config.yaml
norm_place: "pre"
rope_fraction: 1.0
qk_norm: true
init_std_qkv: 0.0188
init_std_o: 0.0
beta2: 0.98
weight_decay: 0.17
warmup_steps: 538
schedule: "wsd"
batch_tokens: 65536
doc_mask: true
Each number is 128 + 24 x the weight over its row's rms, rounded and kept within 0 to 255. Layers, rows and columns count from 0. The size above them is the row's rms in percent of the matrix's.

# layer 4 MLP down (transposed), 2304x576, rms 0.0473, rows 276-286, columns 288-431
size [110  98  94 111 106 105 108  96 106 103  97]
[[131 125 130 113 140 117 118  83  67 120 147 113 145 148 112  99 115 107 131 117 120 145 159 132 128 130 134  91 127 128 148  86 122 129 116 143 149 113 101 113 132 138 171 115 140 138 140 123 123  98 141 142 109 127 106 137 151 159 111  88  96 126 131 155 159 122 125 134 121 126 120 108 121 100 113 115 111 151 161 121 124 160 135 156  91 122  82 112 134 115 129 119 120 111 148  79 113 178  85 174 129 168  98 155 173 137 134 120 156  76 106 120  86 101  89  99 138 129 142 119 184 135 141 126  91 123 102 135 148  97 141 131 175 162 170 104 101 160 133 187 121 122 100 158]
 [122  79 119 118 124 129 105 118 150 136  62 106 132 121 118 145 150 132 117 108 100 129 109 151 131 159 120 148 117 105 107 115 152  78 174 134  93 148 148 106 130 147  88 103 141 173 124 145 131 115 134 101 102 110 141 132 168 106 157 137 113 136 135  79 118 124 149 123 136 117 141  82 112 161  96 107  88 105  93 149 130 109 132 141 130 105 146  76  84 126 136 105 148  70 143 133 148 163 196 108 136 141 124 118 126 104 155  95 150 118  79 134 106 137 151 175 122 167 112 121 148 154 134 120 106 153 120 145 140  86 136  83 151  76 114 131 135 113 126 133  97  98 125 129]
 [123 164  91 136 138 108 132  71 143 114 126 120  78 127 107 153 101 129 123 210 130 124 135 119 130 102  91 170  84 136 144 125 137  48 113 155  93 121 120 114 135 138 152 134 167 160 155 146 135 116 153 143 106 134 126 141 142 152 148 138 151 127 113 118 150 132 186  80 150 140 132 165 161  84 162 112 123 106 135 138 173 133 141 103 168  83 112 178 139 135 125 168 165 137  92 128 116 133 134 119  66  98 137 155 143 119 140 105 134  91 176 150 130 117 109 119 111 102 182 121 120 138  77 147 106 120 133 117 158 124  76 123  91 143 141 148 123 124 153 147 146 131 160  99]
 [119 121 138 127 146 135 137 132 120 178 162 111 122 158 159 148 100 127 114 127 145 131 103 124 120 147 112 126 117 135 139 124 167 158 124 130 146 187 133 109 131 156 162 105 187 105 112 129  99 130 148 105 137 146  88 124  94 122 127 152 136 157 148 109 133 146 146 137 139 155 127 108 140 129 140 123 168 100 140 149 145  99 104 134 130 122 148 133 143  51 124  89 112 144 120 135 129 155 144 143 151 119 156 164 131 120 100  90 127  90 168 122 116 165 121 164 147 132  88 116 111  85 135 109 130 118 137 150 123 120 134  80 121 122  74 146 133 154 146 119 121 118 168 139]
 [152 108 129 130 137 105 110 122 105 120 108 163 114 106 146  89 119 147 212 126 130 137 126  82 116 146 101 124 141 111 119 110 160  88 130 103 105 122 170 127 176 116  96 163 109 119 150  99 117 138 125 103  97 141 164 136 115 158 159 161 124 102 121 166 116 111 136  89  95 128 122 130 139 137 137 141 146 111 127 165 125 149  98 135 128 140 144  88 143 141 148 112 146 149 129  89 123 117 125 183 145  99 111 140 148 161 165 184  99 111 122 130 132 122 138 109 135  72 177 143 154 110  93 148  99 132 126 132 147  86 117 138 161 138 107  92 115 121 101 118 179 127 130 137]
 [ 85 165 146 117 133 143 100 140 149  78 142 126 122 108 118 147  95 145 147 150 120 142 120 171 166 134 143 127 140 102 117 117 178 182 156  68 163 128 107 136 117  94 125 138 132 104  98 129 178  96 114 120 132 141 132 138 109 177 144 122 124 177 114 135 160 140 120 142 153 107 157 131 104 136 131 179 105  90 165 133 132 124 153 164 127 168 136  76 129 174 191 143 133 130 127 106 113 115 139 128  85 121  90 132 143 118  72 155 130 117 112 116 120 118 119 120 141 122 119 154 134 104 117 133 146 122 118 140 154 117 139 173 121  78 133 150 117 163 123 159 137 152 121 171]
 [134 108 125 110 128 112 117 112 145  96 126 126 139 136  85 121 154 114  99 132 187 136 131 135 145 155 120 136 126 167 129 140 116 143 122 137 129 128 122 125 123 150 135 120 162  99 130 124 131 102 140 123 149 136 123 119 143 123 135 100 106 153 107 150 143 144 111 112 162 155  97 116 139 145 118 118 124 122 130 129 149 132 101 140 137 119 123 126 116 132 148 128 137  83 163 125 117 135 114 146 127 112 137 128 121 107 130  72 127 130  63 134 113 139 152 161 138 135 108 111 113 145 141 145 106 126 130 132 127 162 110 137 112 130 144 154 103 106 129 125 191 114 137 132]
 [150  94 144 132 119 133 154 106 145 133 134 121 154 121 104  92 117 108 142 130 162 137 152 133 147 102 170 192 115 112 129 118 143  88 142 106 115  99 120 115 158 110 114 123 176 139 135 109 183 140 146 149 129 107 138  98 125 127 146 137 147 156 105 148  85 133 127 152 126 124 129 151 155 101 149  75 121  87 108 156 134 123 136 135 108 113 106  84 138 101 172  95 123  98 160 119 144 103 165 135 104 112 124 145  79 111 140 117 122 120 132 143 112 116 166  98 121 120 143 129 156 108 112 126 100 162  71 126 128 107 113 133 105 116 121 114 108 213 105 121 118 122 120 145]
 [116 115 129 135 111 140 105 171 149 119 127 172 120 112 168  92 140 130 148 159 117 130 132 135 103 108 110 105 109 133 103 122 119 102 107 137 131 104 137 170 124 121 141 140 146 121 115  76 139 176 114 120 117 156 146 127 118 142  88 131  96 158 170 136 119 150 137 184 139 143 102  98 172 149 167 109  68 128 126 181 108  95 172 133  95 149 138  61 120 102 129 157 142 112  98 168 120 156 125 141 134  97 115 105 130 134  88 141 128 101 129 127 139 108 145 121 163 170 168 112 125 113 111 120 118 141  93 114 122 100 127 132 126  93 121 141 111 192 125 151 136 140 159 109]
 [ 67 127 127 176 121 149  87 130 110 133 137 126 161 153 119  96 119 129 116  92 135 160 140 115 120 145  73  76 136 108 111 109 149 133 137 105 120 137 166 112 157 133 137 140 137 146  76 175  98 112  70 165 146 146 126 116 117 144 180 140 112 117 137 113 131 107 136 146 108 147 170 150 115 122 170 114 111 107 115 149 113 137 144 123 143 100 144 136 112 141 128 147 119 159 135 127 142  74 120 127 112 169 146 167 139 110 161 129 122  90 120  97 119 149 109 144 125 142  82 162 137 103 175  87 118 146 102  99 101 138 136 120 140 143 111 127 120 132 108 143 131 118 130 124]
 [115 124  96 145 104 125 132 127 143 124 114 118  97 149 126 120 157 157 131 169 130 156 134 161 141 152  90 119 134 129 116 144 116 131 108 132  93 123 159 130 134  90 159 154 145 133 158 135 124 113 129 149 140 129 151 169 100 137 115 162 107 132 168 147  79 165 164 179  79 108 157 147 176 131 140 126 121 153 173  92 112 156 134 154 124 159 153 153 175 143 119  89 159 149 142 118 139 161 116 124 146 153 126 113 103 181 133 124 140 101 119 169 121 120 117 133  86 130 133 126 143 122 110 146 107 181 151 119 145 144  86 121 101 126 156 120 128 103 156 106 116  86 108 149]]
# layer 4 MLP up, 2304x576, rms 0.0504, rows 277-287, columns 288-431
size [ 99  95 114 107 108 112  98 104 105  96 109]
[[111 132 126  86 132 125 144 131 129 114 107 139 157 123 156 179 116 149 131 147 138 140  96 112 130 155 128 152  95  78 144 166 159 120 126 100 106 117  93 168 149 155 126 111 145 138 141 125 112 156 101 131 117 131 146 118 128 130  99 143  89 160 152 129 126 120 114 108 126 161 163 107 115 169 112 153 127 124 167 153 118 141 163 146 122 103 176 126 119 114 125  92 154 136 109  97 134 155 118  62 158 132 114 137 110 125  71 157 101 168 146 173 137  78 122 121 164 177 125 101 106 145 110 113 127 126 129  71 118 139 141 139 134 109 141 167 128 154 107 100 152 115 127 104]
 [112 143  88 116 136 106 132 109 126 142 135 123  81 146 131 111 104 121 118  94 128 160 126 158 138 112 118 118  97 156 168 128 133 128 134  97 176 116 120 125 128 111 117 165 104 146 116 160 114 172  99 137  97 116 126 115 165 123  78 144 137 145 182 151 112 107 122 187 139 140 141 134 159 125 101 157 146 104 146 135  98 129 100 133 112 145 106  97 139 127 164 137 124 119 167 172 135  93 146 170 149 177 143 146 153 163 135 130 127  95 150 158 120 144 118 141  93  90 122 111 169 159  88 128 115 156 142 125  97 139 137 141 141 115 102  86 129 122 120 121 111 194 147 138]
 [176 112  73 138 113 155 144 151 120  97 157 133 154 151 160 110 147 135 131  96 175 107 135 185 134 119 110 154  93 108 129 126 105 130 138 159 135 144 134 154 141 139 146  73 160 149 135 131 134 140 151 116 160 127 121 125 104 137 140 121 101 134 166 132 132 105 106 113 110 136 148 156 107  77  97 136  91 153 117 115 139 119 145 155 170 148 154 164 159 106  97 103 113 144 156 147 135 141 126 138 132 110 165 165 115  85 141 147 111 123 141  88 132 137  99 148 135 115 118 127 117 176  99 108 116 121 113 111 168 129 136 123 137 118 136 151 115 130 125 138 124 153 147  80]
 [121 134 139  85 102 127  95 128 128 144  86 159 112 123  67 100 127 122 171 141 118 193 127  91 123 143 114 151 125 140 117 116  96 122 146 144 141 154 115 127 103  99 126 106 119 141 124 130 113 100  82 145 169  97 113 101 137  88 119 123 154 112 104 142 163 148 118 106 136 124 135 169  73 168 197 182 122 105 144  97 117 153 147 139 132 117 113  80 158 140 136  98  93 112 146 148 168 127 154 119 154 146 116 129 140 141 131 114 102 145 149 125 134 144  89 118 113 137 136 111 121 140  86 142 147 129 147 107 118 106 113 134  97  89 139 147 126 126 153 109 111  90 112 150]
 [158  86 118 119 148 134 103 111 161 147 163 125 114 161 147 122 175 142 141 137 119 166 111 137 119 164 130 138 157  98 153 113 155 145 133  98 102 115 127 134 141  86 153 137 133 141 141 105 109 108 118 119 121 141 101 116 121 157 118 105 118 163  90  78 125 115 116 113 151  99 133 108 105 151 152 182 174 135 138 107 107 105 123 123 117 113 102 125 134 146  81 111 128 148 140  85 130 163 108 118 111 134 152  84 130 151 192 136 183 131 139 110 117 124 133 106 107 140 152 136 151 147 133 142 137 129  68 103 138 100 140 146 113 143 168 123 157 117 131 160  80 112 161 143]
 [182 156 148 101 163 162 147 148 140  96 163 152  90 109 149 120 122 128 113 178 107 151 171 174 131 137 124 132 141  69 112 131 111 140 144 109 139 154 127 159 141 107 136 164 146 172 139 154  80 100 118 132 143  88  81 128 161 159 120 159 136 167 133 121 135 153  72 128 146 110 154 145 127  90 113 113 134 158 113 138 107  83 126 112 114 115 111 145 135 158 130 132 105 158 139 139 169 159 122 149 113  95 125 141 134 147 123 120 149 144 135 129 125 150 112 137 132 138  89 136 109 116 123 145 143 171 155 128 170 106  99 147 125 142 118 158 127 103 175 170 127 149  97 131]
 [164 112 169  90 150 142  95  89  89 106 118 136 132 142 156 127 138 106 118 131 144  87 158 129 146 161 137 176 109 147 121 132 104 180 130 161 129 120 116 156 122 113 129 168 132 134 135  86 113 115  99 140 150 158  83 125 101 132 161 152  75 127 126 140  94 167 118 114 120 150 107 107 142 142 146 131 107 145  87  72  99  92 114 125 139 165 125 102 138 121 112 130 182 140 136 147  83 142 120 149 161 123 181 124  80 161 139 174 121 144 138 138 156 158 120 129 116 164 118 113 104 142  88 133 120 154  95 112 104  96 126 171 141 105  99 123 189 105 149  82 140 127 132 102]
 [152 132 121 141 114 136 136 137 101 121 130 128 133 134 118 145 125 107 128 157 104 115 126 143  80 142  99 130  79 120 143 114 169 108 148 164 119 145 154 149 128 140 147  92 121 122 129 156 114 112 107 150 133 108 167  95 132 107 132 123 133 123 161 105  97 142 126 129 148 162 142 147 115 118 152 132 132 112 130 111 133  95 140 128 125  95  98 106 140 120 117 109 136 149 144 145  99 157 183 139 133  99 102 129 157  62 132 166 140 141 142 143 138  65 117 118 117 167 150 131 107 130  68 120 155 111 117 124 125 141 182 190 104 159 155 161  95 178 127 187 107 136  94 127]
 [172 130 138  73 131 157 122  94 138 108 136 144 143 137 160 147 161 172 114 101 174 111 120 136 144 166 163 116 125 143 112 124 125 118 138 123  98 132 139 129 135  97 135  88 120 127  88 121 106 181 140 132 182 140 133 111 170 135 147 156  87 152 153 132  86 141 123 148 116 127 116 126 156 109 131 119 148 145 114 103 113 131 150 161 102  97 133 156 162  93 143 121 154 141 165 154 156 127 126 115 134  89 122 134 126 143 109 108 156 117 133 119 158  98 122 128 120 163 144 128 129 132 161  76 147 112 183 131 134 111 133 156 104 155 142 111  70 143 137 141 142 145 168 107]
 [149 115 175 128 124 153 125 143 140 128 115  97 157 121 162 136 141 121 164 104 154 131 103 150  88 119 144 139 131  93 124 132 103 106 146 108  91 135 137 190 154 136 124 171 131 105 118 156 103 167 131 115 118 157 128 144 114 100 162 138 117 138 132 170 125 117 115  93 116 153 151 136 169 105  98 153 150 106  85 141 113 113 123 141 142  86 121 118 114 126 172 125 123 133 130 140 156 125 157 115 120 129 159 155 144 114 114 161 105 129 144 162  79 164 101 131 133 149 142 131 118 160 133 132 117 108 135 115 110  87 130 116 101 137 173 158 121 137 128 153 146 162 130 134]
 [124 161 141 160  97 113 145 145  94 117 135 109 139 135 188 129 112 148 118  89 124 128 166  98 140 150 108 133 115 132 158 156 171 111 166 104 179 164 121 154 141 186 117 128  74 118 113 129 124 130 129 135  93 105 140 151  81 127 117 132 109 140 168 134 134 105 116 116 154 132 160  85  96  95 108 144 167 110 127 126  97 114 115 137 127 100 135 147  87  78 144 148 144 131 142 150 121 147 124  93 125  90 146 179 100 143 158 126 136 119 143 138 106 148 148 126 122 133 147 124 106  96 148 117 155 113 137 115 158 136 156 155 128 142 189 140 154 159 159 106 111 144 155 117]]